config.toml
num_hidden_layers = 13
hidden_size = 256
num_attention_heads = 2
intermediate_size = 1024
hidden_act = "tanh_gelu"
norm = "layernorm"
bias = "all"
tie_word_embeddings = true
init = "uniform"
init_std_qkv = 0.0265
optimizer = "soap_variant"
beta2 = 0.99
lr_head = 0.00618
decay_fraction = 0.861
Each number is 500 + 50 x the weight over its row's rms, rounded and kept within 0 to 999. Layers, rows and columns count from 0. Numbers have three digits each. The size before them is the row's rms in percent of the matrix's.

# down: layer 6 MLP down (transposed), 1024x256, rms 0.0782, rows 894-918, columns 0-127
# up: layer 6 MLP up, 1024x256, rms 0.0927, rows 895-918, columns 0-127
down894 098:502505472519477471557518560535428470492624548489514570608517510496459465425566519449531547537527364480512549453527566486567548466372539469579543495548463505402448485554450536534473524559539575551583476461583539622491513419443537480502437602468490482490584473500493498452529479445453416483421530539558424598466548506516410536481545536473383502548524468443580432593506557501529517504478
up895 108:443557526565530549555493508550604582469460480529637480475426472499516451526399481457523560490477514494569414528540570504469513568516477543348537544495491594552463582527483481498381578475502505431474522477529508500516608517525534445577602465456527428402564455426473444376515580505521542486475514493531496432565552464450462517483446426534529536467452532456548523421468463392463546447499
down895 121:444560470564546398507423514525606479548549490565567446511398527540550432507492433459489486531560529552552495495547566452520544516506449514449513451534443535378480626540536478586485557591483429450395460495521536590523523514462545542496561435439442493442416526468466536418566500551478480528497474503516511440537555546453491478474530538478541487444413492510515538375477400446483464424565
up896 105:472456534540470540436515567453432492484465543421478592536407555456427530500535491511527496446535430537505540490421509611514448500494440519483463471458476507581474510525473524548466455505516529539492372530632598509482563518507557505483506574584461491572468479560431507453503448489511444486627496479504442468414469456491518567503479436531396458480530526452510489509594437430462383496505
down896 110:522549546498486479462522536555482476525443439483443523538461413436549559541520545505503531468511494537510551567437506476486528462533508521399523454467564497429553402541496509419549535538539401501476552565530405631520513509458544402472510470442430509488456512453541529396526559507542499540507592501512522485500550409531545515514576575490498426497567486513499529482499525436473476494429
up897 099:474509440555468579522490524457497460462528499571518528574482523452509357543475501430520567464505512486551452498536473561498454521484598563462530501469427503530541560602521438463474497491548568545429525448461477448396484462487456496536460578558456480482502558390473513386538498496542424459455488507631501477418431443474541496506496543442566554542524472512476522461479455520453426492557
down897 100:599382510522523448544477526582478483485536529448517589547537429618461500513592423492431544533501506517455518511494475474509521482493480542480467517533510472572570515450517541573573448551464495587484477537518433545451480563556429462462495561472496610430531585493467449515421519508610501474414577533469576523495542437516448402598441449530491491529547456421430418457515509537495481515510
up898 110:512532452506499497451521543449518431502441511594542531541580435453449489473469592501523596470512519494573484513438523460464387562488501471433368466500466571550505458509422526524503455419441428490527461508494544519572405532460577522527440522542490569533449581440521484416491448495510500492530547537528543458516439545444494540541591523372535528380592509486435498528517447488528494459487
down898 118:514479531520496562500514549444410459461508597575602552571583489540486514496513494493488395496537572557543525561472515569556436534512536587460449523496468491495510493569490563559599552501404469461534528390476478460534507522464639477445445559442470485546479483574400526508356498565579454489514465455567502492566504628516487444466516493426489516486503506547528550463559484427524598586570
up899 102:506418405584540505457486527427459451526630493468468507523498380501385549578576453518574596503493465398423552507651541437506568460483537444498555504494493445495519511489477427593470552447488526524536480415521575480494503450522485498519533528508486472467536483439503433559475373494499625518472531495501532524510493493470498508507523460452530527510584543529471420471542462459388508476541
down899 098:486479462509458449421515411453525390457484533567445562509477550474509475488405580562436474509494442509569577339510467491445540467599547517460585557508456474560444463525473436444529529579533486437573471524416461660500435522452538520546375445482408497491468481484449508499416515474495462578488440516581488574524496523473548457490464542459461605523465534521519427533449453457462459533424
up900 099:492507509556496495566477500551454502547528646501494490467612457559427489468511497402516477454454551497509527458505433453515500438566448544479408608507473461530543523446589526557426436438473513461518448574562571542521492539453457434404424549539490461512499504566433513524438419532518517475469437555546459522555519571495518539464610587449492513530485476512497500526513427499417502472503
down900 097:478478457488572468451458557473463492534499469464539403435428492513553494545501528479405483488538543500524453462565527477539519415568539460578531461483444530543461489565499466520593382442488504543499396517447502552497539566495490473546541492501520556529548431543550467513459472430590486528491489504474467534519563508498525484479512562471478448466442426405524445583534457476536415458598
up901 102:501499438539452529528533463427567604493455529445599560529539473494516535543479477492454552498542483496470540502491501406505529566538645484388580582519573490469522587479548528553571502391477513528440526465493574477470510471500638542485531485531484477518485506578508490503544511508473467533462426542479584554572505428548559476479481426484473544429501505509477500419605476550498498557516
down901 101:545528518537479527528580553454505476487570404364468526536500501448391451409533488521518490501509472508503440427477560560461452563488416548563462492560564551498508484574506419439435543471474533536458473488504448542485466486445534468525462442533538421479437545487448623474458412469548530531539491469479516409441454505538562527561582485451562462417543455504601518511482552467475457466465
up902 110:462580476504528651458549529477516555500482484458510427509545528556516502475451491415497496480493495495505459500416500475404464503456526527461473597528578378558539470541489506515479481455525541483536466502486557495457589487469517560467545542578522570484503497540526467458504460392417459367540497436513509489513499402462507591433440515427589430566484503525486442516546445523393557430481
down902 111:582508542563441460543508548480466513446533495478524585498578512532430486430513481478482528518486563541569474443551507466413470518382403495470497561447475565494519489363586467530515487483576547489444592551522406453515473541513463458519435526538449571478600507454569537570457352409448490508523493482472547466466556540512534450396503507520431478492507478491473484477546500459534456524514
up903 100:466515517498434489577512489474520520507505483656605524598476552476434455545422524632495484459467509504472463462503506463514518416498451467495514464490486517512433466458419523490490541373510510496484492614542450508452467558521429484543482441453539474583488512515498519495518438537433538496488476541478420553508501530457566496554507514503544533470333479529566538613551531536440603497570
down903 095:379484406547563554376481573450463445609472481530479428535575570487478518588497520485524493512485443554496493451488513565550381479520491474489558480526496521572454597517501462492520423479548571464501444416464478461471500515434616523449500503498507478477524440492551471464493483490514524543465500460569480469473493511470559483480468504475571461476508457527433451500506541443441428532464
up904 090:601530481537506464463504405437437573427476477550495557481528482447485499565537541530490472510526417443496509507517567549431505455504510547412542533448454558509520424521400444469567515366535513524511503450498573543473484470510566497495473409505452465475481511586552425521540429607605509512423523517448507521521513518536639407567476452466506555507457455491435574529607490499540478539444
down904 096:487494503439504481467482525568590451433476586518498402537468552399554523447528472494447536511560485487462494512529435490547559421468472487516483374494510517496494526537442519506476487450452450399546546582556509364530492423387500513484509510483515479407544533494604456440489503470527532473492517478486587459495525490476580523453450549510457535445528468500547487526448576534552607517516
up905 105:465482440525538530500448532499424414524473448490554470454489473492526561484478432504503518476421529429565553442413565491425580467469578529468460567500476498496550555495537507558515472553474470431528562436447516559537401548477496477533496459391475560504397494521497572532564518503493481546487525479507471530528571505493413492621493428437650556500477460518448491367466571533653462504502
down905 109:474495614445476463539508555557448507547480431529578479583440588513472537457435430494454498470510476583470509568468530496559418441493430571628495628572560380463475534547334521564440415556466473546485417513499466506493606508546480450527438526490476492533469512489451574496539577520475570550565535441440437483542491537551372523446498503415518497426444443477534445584490476563522424508476
up906 104:504454414557537440542539514535371518501513443436477498523520477521527617501461540596583491449480523492403531500429498522518558424477572484553410561482677527471489431436539385553472544585511443430533401481437457485534467526479557504409566650423470499508516476495547438430481648498513531446473471517469435502539459495424527468573482479444482526437423521602505513432534499507467550522393
down906 097:479495531539498525559436471513528484456478477459523406538473513481479470486519564528555482447519449439469457445577495533487401493541563456431541420483462592557525493514501578481483463609488406558552540467435412562528544578552500428549473537464469425543462529534459474521498515545511556621499459464457506486494505494499443478502529568463572460461443495385485556475566528584594557375429
up907 092:518526471620553447430464429435539428541530394430540495461494512420550536496517584494534502477464601531445434515528451519464485449538423487515493475489588476541406457531512493580440406489469421433493475505575498461522511505500508527494457493475489560529525491483478580513464604495516488522466324520532453472431548591465404512510503517472439539522496514399458511552540484418464509510463
down907 093:360577496520430594536448448515464538586469536499506593517588582563502515515494467473502540491486380402485523523471609472543551447435555532458587544440392485469451450497503449557483537408495557502611562438514517506514495388548475497471473525545522600626439471475534470537543490530422416493479520454451554508579492388534507557510520568507494562543481513500454464546467519570479530415510
up908 111:536620406452460505447494482527427459509469538502417542472473463539506523478607616510549501431525503533478471501414544489431428561532471626552565483444567481524551609485466497495515492452479584491396542547553504476504460443571513483517578436501411428438454516494492537558469438513569455494418513481461492510540473513499558444564511405486502571543360511549481463513488474363566527440566
down908 108:572546388457559448551526499508522419459505495523469580561441526538541491517604628445471470525499425593437467571512550550424401458506525539475481521400530444451456492531463510518476424456522433502407496463522532422475563473468544512429532544530523493452533475468515527495464565520532489482503450500545509468535541548433518543417546445448554525472529509611533433532466511503525488510493
up909 094:519518549500512524547433510488483451503411356491532504489505553471546530411490574510473477503491603427521538543523528449522484491512505484464490456540500576468449442552443492447594546509482497549539480475524516472485568495507548470530462510508425489578491527500460513478549509500472471373428550514464533567497500532563438455544589459470603518603487498438509457475509438516557532527534
down909 098:532458569520492505544432529476480525533432503454393436533452554510637511537516481570464515467472545599512520604482480511525633512548512467516516525581400379448402517540457483544519557522554545405474483597406412550625534453457569466443503525593620485516531616482440527519547477486458575511563511494540489426490531495432516546563532551531557491535508428497451404492532522450479478505537
up910 101:452384487468440416472536555478462507532628506441571550478480580552448533513533609445541499556590428486454482489576556519533562499495505530542560474530478494452522444472457410555442475532475534518507545527525545566480428477505436541491469464473581435546480457524453473574505462466438521440522515571578452470507548567488507381572501572491465616426516408479518514504466503443549589489608
down910 097:451497546576499507568496494526499477529487548476425517450544530465467544427494508520494486541550603484516545538498468440477445560496524465461559461492571472552451505598521600535491500496517460507444471432445550495421540555407490520464525495503431513531532482473467499529442531407497510614485532511542570443556441439506487521537487582443480528468553495489355464426412515498609416430504
up911 094:565487516488616587474485579586450525493468443554450523463450438530481411455425493563471518456464510472592532461410579532497466498508465499568516539498469532518480580471501530502475507524440468558487469380441525484413389508573478405542489520434432568522527435521434493365474529509555536511478398552404517413547510501550480444606443516536389495436565503532478494450629485530546485474493
down911 097:550518469613600385451458553469528512493472439499476554525408442548469534449490473485538526528482543510547536454536537505479496472450568491485487606441555591511544464511523552482457480494460532485480604492556581554482490607559514504483421447492529518565437478528565462543418484483423518398632483488493447548471496442397506502387493517520502435527518455505486611525562522405439502536489
up912 094:491394488491458470447562426477542427504534453520571564483484471479498488484471558413499544468501394591560476504554436500561382502528561562514504482595562528540574522489418482540548506541473528372519487559402476497395423465489532462520443441445555515437428508531497431459519524468472509565420485620478458547564561566537507535547476545460596491457525535592430440531514476533539469458505
down912 097:511509501543493518558486470486524376501613552542493481516528514519382515492553482588507494526518553579489610499458493499476647572564502489542484486557572477463472403483497480452549531445432478516448404466461553502507478496509388576463482490483529487563478571442578493437512584409579541384529520588606483502452491547473474482470556544547497535388546492470577573437446488447478439568460
up913 099:521427473577504531510509512461459485589543593537443499598512511527476522511534508485521541504434560584474488522525563502553483489561546542468414514546610527524436522449371563532457378532505488434483442496506450381387489544492547566431540467477600597538459469415431542633517621550548570499576503454528480396453559523459510486580489451372553472511488479474459507484496510432447574432474
down913 101:553437447435430546471470528533467558422395538523548417462581454462442528514439416529491559400502465601514580528615567437478568483489495530440453452554492475475452488508478521474506574476528505461550496542491502488475525515463486477421455546403549502503528446436489554520458525536567486437473479492527499466531518473561614504356500546586369494558547476426601505564478520525501458359497
up914 099:450523604456495532456546517509357574454456483439510454525526539502454383494483551439477518536502463499525474552410546495444566515472479491523408553414398513540548563475475529474567460466538450534548417451508523550545523474514557461492487561492553483440526545538584433485440571536512423482483475418547572446480460536540545612453507480479485549510494546517492486472521493534469493555610
down914 106:519460515562517532484476405501545537508467426432566421552469383459481562521518645541559530456429504538430500534524455523417445469515535437560549455530533459527528539420551527521538452560565428447517488515504486529463426426486546522416476501483573499441481586509544575450536609469487519416446545402516408548572510482589494419438498574485469449455423539471485515502575560498612573525462
up915 099:463511481528514486632493433483601563434448490442565512554439558553413481467503558538550463574518559427520416548516548474458533488550493510552460515553609472463477450660393523503515513480489477555506624537422532504507424519439505483493490545466535438527635441547504497439534528509444557570515421456510455458453565606424463392580492503516424393553515467526511461535517475607443479511470
down915 091:489486576522502457438484485477502448485542571523609435508501470523534627461473494432467471399440479511525400430463449533570509433604513451439353467467442496510533433475522587551467460515416526554477515513454503416512519439497485407542449562508467419479562503473465476460509574490479516520547406457509504609563561503563560518447524550488579461588451451530537440564511442505486456506468
up916 106:474484438590522533460562606538476425434559510449522456542505444510524539574454547534457464502519561533557521447517469387568486474390532483484456478581457502560516525515514616505496574528467509559474513404593537523455574563504516490522558597505517448563484441511411502472455448472461513618531523449476466600507492558342548452514560494477530406527555473434577420491416593565501588511493
down916 109:516417552517533456491605365560489559458467577564527441461462499469566462434484509531437523464497589477493593527477479471494556584491520416540450529400537470442464516524599396492444479471530468535459535509585560558500435474475516544515549481555492513510500448504555534553533536600564502363525454448459501416522485577551466564532574366448500502572452513496532515552503491448494402628506
up917 103:519386523523481549460541483479384492493553357480571539456525527460479489547485484460536482541490455592433474477489447457466542529465470429515500514422520514560563484523493463436564475447475507611440540574543499439573496609552603559511484504414619506545493564505539441489595545486541477506537499597475546493482537536458502523478524468511440565556526516502492522579466476494554543419524
down917 101:544424581485468500495466460539531499474449545542471559467526495431560424525472540458461561520545447573522539516517563489476432481468552423545549450483512505404522390501575527550397557572572531491389432474569503490459578515441497627533466503528465507521580464495523461510534591523464468505567450551443410398498490471457492519438430518571509593457483550544503444494514412542498454562492
up918 103:501467585413494569526611376512510497566527511477382536451454534524507544496474490566543478518458526520526439487471517529410547559533509573466552535522433442591487533592476550439535569476433552477505476476480496503402505373556483468470567495528477505532515548459407480462400454543542559447503477504530462521456518471552450507503497491516397466403355512498493493525476493490420376476424
down918 100:568551503515570408434523535508485466449461496410568489496513477575499521516458579393572477432507505562510508490498545494444510486402452505517482384540462592567484513450482533483484400491399563511522458580502539547606476546566531493416398509519551536459467491575526535466578496493631475582488464511433477541502477559438507495522459580404494451510563582512575534481568499577550595517455